Part of a small language model's weights: width 192.
Each number is 50 + 10 x the weight over the matrix's rms, rounded and kept within 0 to 99. Layers, rows and columns count from 0.

# q: layer 12 attention query, 128x192, rms 0.108, rows 0-127, columns 0-31
# k: layer 12 attention key, 64x192, rms 0.11, rows 0-63, columns 0-31
# v: layer 12 attention value, 64x192, rms 0.195, rows 0-2, columns 0-31
# o: layer 12 attention output (transposed), 128x192, rms 0.164, rows 0-2,64-65, columns 0-31
q0:50 46 47 51 53 47 51 49 56 51 44 50 43 54 56 52 50 41 49 48 48 53 53 50 55 54 42 46 48 51 51 52
q64:66 60 40 73 60 49 57 44 54 66 66 62 66 61 47 59 48 41 41 60 13 20 55 56 58 27 38 62 40 67 68 49
k0:53 49 45 71 54 62 47 46 53 37 41 44 42 50 60 44 47 58 63 48 48 49 53 55 55 47 63 55 53 44 62 49
q1:48 44 50 48 47 41 40 53 43 44 54 53 43 50 48 49 50 50 57 58 52 55 52 50 49 49 50 48 46 51 38 48
q65:36 47 61 20 40 43 44 53 34 41 44 56 49 47 52 64 63 41 53 66 65 57 44 35 29 57 62 42 49 45 37 49
k1:50 54 51 44 51 46 47 56 49 61 45 44 54 48 45 54 47 56 48 50 48 51 52 50 42 56 40 56 39 52 46 49
q2:48 58 52 50 45 51 51 50 48 51 60 49 44 48 47 56 51 58 39 41 63 47 47 59 55 49 61 45 49 50 40 51
q66:48 44 58 59 46 39 56 72 45 53 55 53 31 46 56 50 50 78 44 38 44 64 51 59 46 61 71 26 34 45 50 51
k2:56 52 46 45 50 52 44 46 58 54 47 52 61 47 49 58 54 41 43 56 50 48 50 46 56 47 46 50 49 38 52 51
q3:48 53 46 49 52 43 45 45 52 55 55 53 46 52 49 46 53 57 51 58 51 54 53 43 57 50 48 56 58 55 52 58
q67:56 50 35 59 50 63 36 28 47 42 74 56 57 55 48 23 46 32 48 49 49 52 47 50 49 58 35 72 55 55 51 48
k3:61 57 58 46 41 48 54 56 39 51 54 56 52 52 57 41 56 53 51 57 53 46 46 50 51 51 58 47 51 48 51 61
q4:51 47 49 43 62 39 47 51 52 55 45 47 50 54 54 41 47 50 45 46 45 46 45 48 53 51 67 50 46 52 56 50
q68:56 56 46 52 65 46 46 42 58 60 40 39 42 48 51 45 55 53 40 50 33 38 41 26 54 43 53 60 47 54 69 62
k4:54 51 43 45 46 63 54 42 54 44 49 42 43 48 55 54 51 44 50 47 48 55 53 48 53 50 43 57 54 51 51 53
q5:54 54 52 52 69 35 55 51 50 53 46 46 56 60 52 46 50 49 50 49 39 48 55 49 56 50 56 48 47 65 62 56
q69:58 53 49 57 64 48 37 53 50 56 53 64 35 63 54 55 53 61 48 33 48 37 59 41 42 45 48 52 55 67 81 49
k5:57 49 48 52 40 65 58 49 59 39 56 29 53 36 56 43 55 48 58 43 41 41 53 46 49 52 48 70 54 54 56 54
q6:60 43 53 51 47 49 62 50 50 51 50 45 51 48 54 63 55 57 62 54 41 46 53 46 40 43 43 45 47 52 49 51
q70:59 55 59 52 51 63 40 41 35 34 48 30 66 56 44 61 59 32 71 57 45 37 58 48 40 38 32 50 57 57 55 40
k6:39 55 53 48 51 54 51 53 51 49 49 45 53 49 41 55 49 66 47 54 51 52 50 52 47 57 47 46 57 40 51 45
q7:45 51 41 43 43 55 49 49 52 52 55 55 56 62 45 43 54 53 49 45 58 41 45 57 62 44 61 51 54 53 46 55
q71:29 32 42 50 34 48 36 53 37 49 55 51 45 47 46 54 52 48 48 37 36 48 65 69 56 62 73 49 42 48 38 59
k7:65 55 53 51 36 52 61 49 48 58 53 61 49 46 49 52 61 42 42 58 51 60 47 51 43 55 52 54 44 51 60 56
q8:45 45 48 38 51 54 54 58 59 50 38 51 58 51 52 47 47 54 55 52 52 62 45 30 55 53 54 54 50 54 47 36
q72:52 44 36 50 53 73 20 45 53 51 45 51 49 62 38 49 42 58 41 51 58 59 42 45 64 50 46 62 37 55 61 41
k8:54 49 43 62 53 53 40 43 55 51 60 43 43 54 53 48 50 45 47 46 47 42 51 52 57 43 57 45 48 43 57 66
q9:49 51 44 41 33 59 52 59 49 51 64 64 50 59 41 48 44 41 29 53 45 46 48 56 44 44 61 45 44 47 46 52
q73:47 49 52 53 50 43 68 79 44 53 50 45 50 57 41 44 22 46 46 35 59 51 53 59 63 34 60 38 32 51 56 46
k9:45 48 51 58 52 48 39 45 47 52 52 52 34 43 51 48 51 53 63 50 42 61 45 57 54 60 50 61 62 62 44 46
q10:45 54 45 62 41 52 49 54 47 53 54 42 52 49 56 61 50 48 52 53 56 49 34 54 52 62 44 47 63 46 39 30
q74:52 61 62 42 47 62 51 46 43 49 69 53 41 49 46 49 38 60 36 48 70 47 56 48 38 58 56 51 47 46 33 61
k10:41 45 49 48 51 42 64 31 48 49 45 56 60 48 31 57 46 50 64 62 44 59 42 56 45 39 62 57 52 49 42 54
q11:54 47 46 59 51 39 49 44 49 54 46 54 45 42 48 52 51 62 57 53 52 46 48 58 46 55 41 43 51 47 47 48
q75:69 33 63 53 52 52 46 43 55 57 36 48 54 41 56 47 60 47 70 56 45 44 54 44 49 54 41 46 57 57 64 43
k11:45 48 44 50 61 52 55 41 51 48 57 35 53 55 44 55 44 49 55 56 43 53 48 45 51 64 49 54 57 42 55 41
q12:41 44 50 50 42 53 45 53 52 48 50 50 64 56 38 42 46 58 36 53 47 48 49 49 45 44 57 55 42 47 48 49
q76:52 42 60 50 48 65 38 55 50 52 60 43 54 42 46 40 43 58 39 47 58 56 46 33 52 59 61 68 39 49 55 50
k12:44 51 52 39 58 50 53 52 44 52 61 52 43 46 52 42 61 42 56 51 41 44 61 46 39 52 45 51 38 49 56 57
q13:54 43 54 61 67 46 50 46 45 48 54 51 41 51 37 54 54 66 59 47 45 47 48 49 45 47 43 51 62 49 64 48
q77:43 48 49 55 36 56 40 41 61 57 68 31 53 41 30 60 56 54 67 53 48 66 54 53 41 46 49 60 62 40 61 43
k13:70 55 42 40 46 49 47 39 47 44 41 43 52 55 54 53 53 35 46 52 54 55 39 37 47 49 47 43 48 45 48 54
q14:43 56 40 56 40 45 45 54 54 58 49 49 55 62 41 50 55 53 59 63 49 56 43 63 56 53 47 52 46 51 35 42
q78:51 43 47 59 38 48 51 64 58 60 63 33 42 44 38 65 61 56 49 59 52 59 53 52 47 40 46 46 50 46 55 61
k14:53 52 54 50 38 45 54 50 30 49 64 54 40 39 40 44 46 44 57 56 43 54 47 54 46 66 38 43 47 60 64 57
q15:53 42 42 57 47 50 49 43 58 53 33 44 44 50 51 60 53 39 61 60 46 49 37 46 44 50 52 53 38 53 59 49
q79:67 52 40 48 50 51 48 47 33 51 44 43 53 60 51 50 35 51 61 61 38 45 30 46 28 50 68 38 53 36 55 55
k15:45 49 50 54 52 41 44 60 44 56 62 65 47 53 68 57 35 59 47 33 46 66 37 57 46 48 51 40 47 45 55 32
q16:60 64 52 40 47 53 40 52 39 64 56 54 45 71 51 53 48 50 59 70 46 54 38 76 52 37 40 52 60 51 51 42
q80:48 53 43 43 45 64 40 45 35 65 67 55 40 58 53 55 48 44 49 62 45 65 43 63 37 37 54 46 53 71 43 61
k16:39 31 49 68 44 52 57 44 52 52 57 48 37 50 54 77 50 64 54 67 61 53 54 54 41 45 47 59 42 44 43 63
q17:51 47 56 48 40 46 67 39 36 43 41 47 51 75 61 52 63 60 45 60 60 62 51 44 72 48 47 37 47 38 54 65
q81:71 56 64 49 33 63 68 54 33 51 35 58 49 66 62 25 50 63 34 65 62 42 63 50 67 53 62 39 32 37 50 55
k17:44 49 58 51 40 57 43 41 43 57 32 44 50 67 53 44 58 41 38 41 38 45 44 40 55 46 59 49 57 54 40 63
q18:25 47 66 46 65 32 36 35 40 54 52 61 63 66 53 54 61 50 57 48 53 52 69 39 64 59 64 54 58 64 36 38
q82:19 57 59 51 53 40 49 48 45 50 58 65 45 54 51 63 42 52 57 42 50 43 57 43 58 34 72 49 41 51 39 36
k18:61 34 44 43 59 46 44 62 56 54 35 37 43 65 72 58 45 24 46 49 18 65 48 34 58 48 53 42 40 42 49 56
q19:61 42 36 56 37 57 59 57 41 58 78 65 49 35 48 49 53 49 50 47 68 38 45 47 43 52 47 43 41 65 45 72
q83:53 54 35 54 39 58 52 57 33 57 63 60 54 46 45 53 42 48 52 37 52 49 39 44 38 51 46 49 33 46 47 71
k19:39 56 45 32 57 60 40 53 49 52 62 26 39 46 72 49 54 48 52 46 44 76 30 47 59 75 34 45 55 69 57 48
q20:61 59 54 43 66 57 46 69 22 39 53 27 43 52 54 71 67 48 35 64 57 30 50 43 63 74 60 44 38 64 62 41
q84:61 61 57 46 72 73 48 37 40 53 44 43 58 55 55 61 54 51 50 44 33 42 49 33 63 48 68 47 53 51 57 43
k20:70 53 67 63 48 71 68 40 42 56 64 29 49 54 62 66 43 62 39 58 52 48 31 42 48 57 70 60 55 52 57 46
q21:44 32 53 49 70 59 62 44 63 43 30 44 63 31 56 35 57 62 38 46 55 06 65 40 28 47 48 66 61 74 54 42
q85:44 46 49 49 63 57 51 45 56 52 33 63 61 36 50 60 45 54 47 42 49 47 53 53 23 40 54 58 60 63 55 42
k21:53 35 67 63 42 85 48 63 47 31 40 48 56 54 51 35 70 69 58 63 50 22 56 46 28 49 36 67 40 84 29 43
q22:52 63 72 88 63 55 50 46 47 64 74 73 56 58 43 48 52 64 22 33 42 66 64 53 56 37 51 55 58 82 42 38
q86:48 56 46 69 46 45 54 46 48 42 56 75 46 62 41 52 32 56 35 37 46 73 66 31 32 36 51 59 46 66 34 56
k22:34 46 71 38 62 70 53 31 50 55 67 67 36 37 46 55 43 70 42 50 43 69 59 43 39 59 22 23 42 50 60 28
q23:58 36 48 48 62 35 66 55 63 46 61 43 60 30 30 46 24 38 45 36 26 51 51 41 33 23 30 44 54 44 57 75
q87:62 44 53 46 60 38 41 61 56 58 59 36 59 33 41 56 40 46 45 53 37 45 40 43 53 31 47 35 46 39 57 52
k23:30 52 56 48 61 37 85 44 44 45 46 57 53 50 68 29 46 49 36 63 39 39 45 54 35 43 65 50 53 69 42 51
q24:44 59 33 36 58 52 47 38 52 58 56 48 48 43 46 46 22 49 46 62 45 48 62 57 44 67 54 76 52 67 48 37
q88:60 56 39 34 58 57 42 47 39 40 43 43 65 42 53 58 42 42 49 66 37 60 52 54 62 65 37 49 55 54 51 29
k24:51 41 32 42 76 60 32 45 45 57 48 50 59 53 33 44 35 29 32 45 51 47 31 63 61 41 57 45 69 68 61 51
q25:43 61 65 40 55 56 61 43 35 45 43 61 55 52 53 48 58 58 67 46 45 32 56 58 38 45 57 60 34 36 73 40
q89:43 63 42 37 60 61 62 52 48 33 55 47 40 40 43 37 51 48 47 45 37 45 49 57 43 51 61 52 28 49 63 38
k25:59 65 56 50 31 57 52 51 48 43 45 45 58 31 65 50 64 62 41 26 50 41 48 62 60 45 48 31 58 20 75 52
q26:53 19 50 53 50 50 42 67 32 38 65 60 42 65 62 67 48 39 50 56 47 32 58 59 54 47 60 54 49 34 49 58
q90:55 29 45 59 53 35 46 77 39 41 73 52 42 69 62 64 45 41 50 59 52 42 65 56 57 52 40 56 52 42 46 68
k26:35 54 52 39 53 63 32 58 44 55 71 31 36 49 42 43 63 27 54 47 36 42 52 52 56 21 57 29 48 43 70 51
q27:48 48 35 26 54 45 58 29 42 56 49 60 52 37 73 79 49 58 62 45 62 67 56 51 51 64 38 66 57 35 24 41
q91:41 55 35 43 56 45 65 54 48 52 46 47 53 44 76 72 41 54 51 38 45 67 44 43 67 64 65 69 59 37 29 45
k27:69 42 32 42 38 49 38 38 42 48 68 66 46 45 53 62 40 61 58 58 66 68 63 49 55 62 37 44 34 47 58 30
q28:39 40 36 38 65 27 59 54 49 57 57 43 47 55 31 63 62 46 25 44 44 39 30 64 63 66 76 71 68 39 50 57
q92:43 58 36 41 64 47 64 50 51 40 44 41 58 67 52 51 62 45 35 55 48 54 35 53 58 61 87 56 65 33 49 64
k28:40 63 29 40 65 35 57 53 51 29 40 38 55 45 34 50 42 48 41 52 58 49 28 43 45 41 42 50 50 81 57 50
q29:39 60 62 70 67 60 55 40 48 45 50 49 61 43 43 44 53 48 42 47 49 62 62 46 19 53 47 51 48 62 47 48
q93:44 48 61 48 64 37 52 36 60 58 48 46 64 50 50 38 55 57 47 47 49 48 70 43 42 50 39 61 39 76 60 45
k29:58 50 53 78 60 50 60 32 42 43 45 35 53 69 55 58 63 52 48 32 46 71 56 53 29 49 72 48 44 59 31 42
q30:63 44 43 58 53 54 52 45 54 29 50 41 66 64 46 55 45 45 41 54 44 48 75 40 63 53 46 66 34 68 50 39
q94:60 38 45 50 39 54 35 33 53 40 46 42 40 62 29 55 43 34 53 51 43 45 37 68 46 48 36 89 37 55 63 39
k30:37 74 45 41 46 54 46 57 58 33 43 40 56 55 70 52 65 60 47 48 42 52 75 54 51 56 49 66 66 40 42 57
q31:55 50 35 33 57 44 67 40 39 57 69 58 42 28 64 47 64 44 55 62 58 38 63 58 49 46 45 61 45 57 71 49
q95:45 54 37 49 45 59 70 53 52 47 56 46 53 31 59 52 70 48 55 74 58 45 70 59 47 37 45 56 37 59 59 42
k31:60 55 59 23 36 59 57 64 53 40 72 59 51 44 69 69 53 56 59 48 54 73 36 52 37 43 70 23 70 53 53 60
q32:46 47 56 54 57 50 50 45 58 49 51 53 51 46 55 51 56 49 51 45 51 50 45 58 48 52 52 51 51 48 57 54
q96:52 58 56 47 45 44 54 46 51 56 55 29 63 41 61 47 47 45 56 43 54 49 65 39 50 52 50 35 46 62 41 55
k32:50 59 37 63 54 59 48 57 55 45 57 56 53 54 60 52 52 37 54 45 50 42 43 51 50 53 65 40 48 42 57 55
q33:49 47 51 48 51 54 52 48 52 48 48 50 58 52 50 49 46 41 49 50 40 54 56 50 50 53 53 50 47 53 55 51
q97:46 62 53 54 58 52 43 41 47 39 37 32 56 54 40 36 56 42 47 43 56 26 49 59 46 33 48 62 52 52 62 47
k33:54 51 53 53 54 54 57 53 51 52 51 50 46 46 52 62 54 56 58 48 55 60 51 43 61 51 39 52 50 57 51 55
q34:48 48 53 42 50 44 48 58 43 43 50 55 52 53 49 57 49 55 53 49 57 54 51 51 51 50 43 44 38 56 44 55
q98:39 52 47 40 38 52 45 51 36 36 54 69 35 44 50 61 56 53 56 45 81 63 39 49 29 64 63 46 49 35 52 58
k34:50 53 50 37 47 46 45 46 50 58 54 59 54 51 43 45 57 45 47 51 48 48 44 56 53 52 53 49 53 54 47 51
q35:55 53 53 53 40 59 52 49 48 55 47 42 55 49 47 49 41 46 59 56 50 52 54 58 44 47 42 54 54 41 43 39
q99:54 50 42 56 54 48 43 59 41 48 59 58 70 54 33 41 50 47 45 42 49 38 61 40 36 47 39 53 57 54 51 54
k35:46 48 54 51 57 47 40 46 65 48 52 54 48 47 62 43 39 43 41 51 35 50 45 56 48 51 60 51 56 56 54 45
q36:46 59 49 53 57 48 43 41 44 55 56 59 49 49 44 46 50 57 39 41 59 56 40 55 58 52 53 54 58 46 52 61
q100:62 44 64 64 31 56 54 55 44 48 47 70 40 45 49 50 58 71 38 42 61 49 43 61 44 52 63 45 38 49 52 40
k36:53 52 47 55 44 49 40 49 47 58 49 52 54 48 44 54 49 34 51 48 50 53 49 45 47 46 47 45 52 59 48 49
q37:43 52 44 48 53 47 48 51 51 57 63 56 57 55 50 42 48 43 41 60 47 48 41 54 59 50 58 61 48 41 51 50
q101:52 39 48 41 63 50 60 59 60 35 48 54 48 52 53 38 48 49 58 53 58 48 50 56 47 49 42 47 47 67 45 47
k37:62 52 52 54 53 48 52 55 45 57 46 50 56 51 57 55 55 44 43 46 55 57 48 50 51 46 46 52 43 53 63 55
q38:52 47 52 48 66 31 54 54 57 46 45 47 49 61 55 50 46 49 44 54 33 44 53 46 62 51 59 50 42 48 52 53
q102:52 47 40 44 70 43 43 41 48 40 47 35 57 55 43 57 56 42 53 61 40 55 53 49 50 47 51 40 56 51 54 45
k38:65 42 54 50 40 61 59 53 54 39 59 35 38 43 54 50 57 53 48 43 50 57 46 48 60 44 50 53 52 60 54 53
q39:51 52 51 47 48 54 50 47 53 56 57 58 45 41 38 62 44 49 44 52 47 51 47 57 54 50 45 48 56 47 52 55
q103:49 57 48 65 51 38 41 25 57 32 54 64 64 46 52 51 47 38 48 53 56 50 60 43 50 43 25 61 67 53 55 73
k39:48 43 46 45 61 48 45 62 58 64 48 43 52 65 49 47 47 59 51 45 56 51 48 47 37 48 55 45 48 65 46 41
q40:44 58 58 47 47 59 36 50 48 59 53 59 59 46 38 40 38 45 34 49 61 49 44 55 52 51 51 46 51 35 49 41
q104:57 49 70 67 37 50 46 54 45 75 52 56 61 55 47 48 40 46 41 48 59 53 32 51 37 60 55 40 60 47 58 68
k40:37 63 44 46 54 64 53 49 57 44 50 57 46 49 50 49 64 44 63 50 42 51 48 55 46 35 58 55 52 42 57 66
q41:50 48 49 45 62 46 52 41 56 47 48 44 54 44 47 53 52 49 52 39 54 60 54 47 53 49 48 55 62 55 44 49
q105:51 43 55 41 54 41 76 50 50 55 48 35 46 39 55 59 55 55 36 53 57 48 42 60 47 54 72 57 59 52 44 35
k41:58 52 44 59 45 46 54 47 55 63 51 59 57 57 49 47 54 51 51 51 47 46 59 58 48 30 48 56 49 43 43 54
q42:61 56 56 73 43 28 65 52 49 46 57 49 38 45 53 51 54 53 63 45 45 46 45 49 47 61 46 51 49 46 63 42
q106:52 69 55 44 54 61 43 36 37 48 48 73 48 51 31 41 56 87 60 34 40 43 62 53 49 43 35 52 49 60 54 52
k42:56 44 49 53 52 56 45 45 53 59 55 44 44 47 54 48 50 46 56 47 44 58 61 54 54 49 50 56 51 48 46 49
q43:51 48 54 54 60 54 49 51 51 49 41 52 47 53 49 46 60 51 54 51 43 47 59 36 44 48 49 53 49 47 59 63
q107:52 42 54 59 50 60 61 41 68 35 70 56 43 51 55 59 42 24 50 55 52 54 64 47 65 35 52 54 54 55 73 56
k43:57 58 50 54 49 56 51 49 42 42 41 47 51 42 46 56 55 48 39 53 55 57 60 45 36 36 44 50 50 51 45 53
q44:46 45 44 34 38 50 41 45 53 64 57 58 59 54 50 43 43 47 31 60 54 41 49 50 50 45 65 44 56 46 35 51
q108:55 41 42 59 38 28 56 71 49 61 50 54 52 51 48 35 33 49 31 60 53 48 62 58 44 38 61 33 46 41 47 46
k44:55 54 51 47 52 45 54 48 48 47 54 64 43 51 59 65 55 51 53 51 56 61 55 54 48 52 54 57 48 59 48 53
q45:53 37 45 45 37 55 51 46 62 35 53 52 49 42 52 50 49 44 37 55 44 29 65 43 38 43 66 57 40 43 54 60
q109:60 63 39 57 48 47 53 35 65 38 53 42 47 62 40 61 34 44 38 42 51 34 52 66 41 45 42 60 42 61 60 63
k45:56 51 52 56 58 50 52 57 45 60 35 44 45 50 54 36 44 57 43 45 48 66 43 34 68 55 57 47 65 55 46 48
q46:35 51 50 58 59 39 47 40 41 62 56 49 56 62 51 45 48 59 42 52 52 47 48 44 59 54 54 55 62 55 32 37
q110:42 55 42 40 38 39 53 52 47 60 45 55 42 42 60 38 55 61 58 73 60 40 52 54 38 43 63 54 57 39 40 54
k46:63 56 48 50 53 58 51 56 47 51 45 61 65 45 52 51 58 39 34 30 46 55 54 43 46 47 54 50 35 35 60 48
q47:27 56 53 35 50 38 55 44 41 64 73 54 51 55 44 45 47 52 48 62 62 57 44 51 42 51 37 70 69 59 44 52
q111:59 57 44 34 40 39 71 50 49 59 46 68 55 66 47 44 64 48 56 67 59 45 50 51 55 68 40 52 49 44 57 31
k47:50 47 53 42 52 43 43 55 61 50 35 61 40 38 59 47 64 30 70 61 35 50 36 52 39 61 50 44 46 53 49 61
q48:67 51 60 64 56 41 58 49 62 41 55 41 40 46 53 48 65 65 48 21 54 42 54 55 61 50 40 55 50 46 66 29
q112:65 63 68 56 40 58 56 42 53 43 59 49 49 63 30 65 72 55 61 39 58 69 46 46 44 39 38 53 54 47 71 49
k48:55 57 43 52 43 56 47 37 49 46 45 46 48 48 40 56 49 45 70 58 47 34 49 71 51 58 42 44 57 52 43 54
q49:72 53 51 42 53 51 59 62 63 50 57 48 56 35 51 49 37 59 50 28 46 45 43 52 51 53 37 36 45 28 62 56
q113:60 52 55 47 63 48 40 80 52 55 26 57 66 58 53 38 39 49 47 37 43 56 48 39 71 55 56 62 46 42 43 47
k49:49 44 56 77 51 48 53 58 57 45 37 44 53 54 71 52 65 69 49 63 43 51 38 32 45 35 48 49 54 39 43 50
q50:32 48 46 64 37 72 52 26 50 31 35 61 58 63 48 47 69 56 40 33 61 53 65 39 50 55 60 57 34 63 57 64
q114:39 43 53 61 38 57 45 32 48 38 58 39 62 54 45 49 71 40 49 52 69 58 56 64 48 59 36 39 51 59 56 42
k50:41 33 45 36 55 54 57 40 38 35 56 69 70 76 52 54 62 63 46 35 68 55 38 43 58 53 79 44 45 55 37 43
q51:45 45 57 62 49 38 49 54 40 76 57 51 58 48 46 49 39 62 27 32 53 58 56 49 52 36 67 59 47 49 49 38
q115:53 47 55 48 47 31 48 50 46 51 70 53 55 46 59 43 71 48 45 40 52 51 47 64 45 55 53 61 50 39 48 40
k51:43 41 50 45 49 50 69 51 53 47 87 60 65 46 64 48 59 72 25 54 41 37 52 55 57 61 44 65 56 52 65 26
q52:43 52 39 70 57 22 59 34 35 31 40 61 53 45 41 46 52 40 65 49 47 43 66 60 64 50 45 33 46 47 70 57
q116:49 54 46 58 48 30 53 34 40 36 27 48 42 48 45 45 52 38 54 68 41 43 59 46 54 56 46 38 44 52 70 64
k52:21 56 51 61 51 62 43 54 41 43 77 63 52 56 61 63 62 35 45 31 55 52 33 49 55 59 50 29 32 45 67 59
q53:41 48 65 45 26 67 48 57 67 43 54 54 50 51 59 66 52 45 64 42 44 61 54 69 75 59 46 39 79 58 37 65
q117:50 48 49 39 44 59 47 59 72 41 43 59 72 62 60 49 43 28 55 38 45 59 56 65 65 65 43 56 58 50 50 68
k53:55 46 56 61 34 60 62 53 47 58 48 72 55 51 44 69 50 50 37 57 55 57 84 70 48 40 61 56 59 50 31 50
q54:53 54 37 65 36 57 51 57 43 40 63 39 57 41 54 38 70 42 41 48 57 54 47 58 50 60 66 32 50 55 63 54
q118:39 67 39 59 40 49 59 64 45 44 65 51 60 35 43 39 48 47 50 35 52 55 56 62 66 57 80 39 40 67 60 50
k54:77 30 63 59 54 71 35 63 59 35 31 45 51 64 63 19 52 55 24 37 47 37 64 60 42 45 47 41 52 66 44 52
q55:57 43 49 48 00 46 58 32 69 47 64 53 60 26 55 58 62 51 50 61 44 64 49 46 60 57 26 42 52 36 35 68
q119:59 32 52 63 26 46 51 29 70 47 57 39 59 46 64 58 45 42 49 49 42 60 34 46 50 49 34 56 70 40 38 65
k55:55 37 50 38 55 29 43 43 68 51 81 52 66 22 56 44 59 54 52 45 52 64 58 58 61 58 34 45 57 50 37 78
q56:59 48 30 45 54 48 81 52 52 66 79 63 46 40 61 33 28 61 61 69 51 35 41 56 39 48 49 46 46 49 34 62
q120:47 36 38 39 50 54 70 49 50 47 72 58 39 38 65 42 46 57 57 73 32 34 56 48 29 59 48 52 32 53 49 57
k56:58 47 33 43 37 65 80 59 47 48 73 71 62 41 72 59 40 58 54 61 87 28 54 55 55 60 31 59 50 28 40 51
q57:40 57 65 28 64 70 39 38 35 45 67 33 45 82 62 55 51 51 41 52 54 48 64 44 53 56 55 53 48 57 25 46
q121:45 42 62 37 69 60 38 43 39 44 57 46 51 78 66 61 56 52 54 44 53 52 50 34 44 53 48 49 73 49 27 57
k57:43 45 70 53 66 52 41 38 42 42 73 47 31 67 42 64 59 40 46 52 34 35 67 37 35 42 53 56 41 55 46 62
q58:59 31 51 55 60 36 36 39 56 57 57 80 48 49 30 50 58 69 43 74 57 78 55 43 75 43 35 46 61 69 50 04
q122:41 39 54 59 53 35 51 57 47 68 64 54 50 53 41 55 41 71 56 60 58 66 45 49 68 42 50 49 42 57 44 19
k58:37 44 74 67 65 45 35 46 55 37 56 40 40 78 65 57 70 38 76 68 66 48 48 47 90 65 56 54 43 32 45 18
q59:51 30 42 49 50 38 53 52 68 33 52 60 72 42 57 49 48 55 42 42 63 60 56 42 61 65 43 43 54 49 52 42
q123:49 35 43 54 45 38 52 45 71 20 52 60 60 38 57 46 44 56 46 48 47 49 52 39 57 61 46 47 51 59 52 60
k59:36 43 37 67 46 61 60 51 72 53 50 46 61 27 60 61 42 46 55 41 56 48 53 45 60 62 44 45 38 51 52 46
q60:62 35 35 43 50 66 37 47 75 50 62 55 43 55 48 43 34 74 71 36 65 52 44 65 50 61 65 55 65 46 49 46
q124:63 43 43 42 39 33 52 46 51 54 55 57 32 55 46 42 39 64 57 42 56 60 48 49 53 68 38 58 62 46 42 63
k60:36 33 48 75 59 77 51 52 58 53 48 57 56 62 54 57 56 64 59 46 46 35 35 49 70 48 65 57 57 55 69 23
q61:43 68 47 69 52 47 37 59 58 39 48 43 71 44 58 61 53 47 49 77 70 19 50 55 33 57 54 43 68 63 50 55
q125:36 59 31 65 46 44 42 58 46 39 44 53 46 56 51 62 38 52 53 71 70 27 53 65 46 64 63 34 55 64 43 57
k61:42 54 46 50 43 34 49 32 38 25 59 54 76 49 57 35 22 52 56 54 49 25 71 53 42 57 59 58 63 60 35 18
q62:53 45 41 44 63 43 42 57 44 59 42 73 67 40 48 42 41 53 52 44 51 47 55 77 49 43 56 38 38 46 36 60
q126:62 58 30 56 58 65 49 43 55 57 45 61 60 41 50 39 58 38 70 43 47 40 60 69 32 51 53 42 42 49 37 42
k62:42 36 46 50 47 60 50 59 46 46 62 53 58 39 61 48 33 53 26 43 54 42 50 65 39 80 43 45 63 53 47 23
q63:54 44 38 49 49 48 45 53 51 51 49 53 53 41 57 54 27 65 53 45 49 72 62 66 54 24 56 66 65 51 58 34
q127:34 40 46 55 49 55 47 56 46 47 45 44 54 59 52 58 44 48 53 48 49 67 72 58 58 47 51 38 69 58 63 41
k63:55 44 58 68 56 51 29 57 11 48 62 42 57 42 37 50 47 53 57 26 43 90 72 43 73 21 47 73 76 31 49 46
v0:58 75 53 49 35 55 52 48 58 64 37 48 49 43 75 54 47 38 42 56 41 43 65 67 33 49 47 49 59 50 57 56
o0:50 49 37 62 55 55 40 32 55 52 79 19 46 34 36 38 61 46 78 34 16 51 48 37 36 36 47 75 75 40 43 70
o64:56 51 54 40 67 55 35 57 40 54 50 63 46 47 42 45 54 41 44 46 57 62 52 47 49 37 45 55 50 53 51 47
v1:45 72 48 49 51 30 56 48 64 58 60 61 30 42 34 51 59 52 50 60 68 48 68 56 57 60 65 49 44 55 49 68
o1:39 63 69 46 58 34 62 63 60 53 61 66 67 44 51 44 48 76 65 54 70 53 56 50 52 33 50 46 44 68 63 77
o65:53 49 49 59 41 37 52 45 44 43 50 45 42 65 60 49 52 51 53 42 60 41 46 45 51 51 52 52 44 44 55 47
v2:51 47 46 37 47 64 50 46 57 43 34 59 62 43 50 42 41 52 61 51 69 58 57 69 51 48 47 39 65 37 53 59
o2:42 41 60 62 55 58 55 57 43 41 52 50 58 52 49 61 56 81 50 45 60 42 42 52 46 51 63 52 58 69 63 38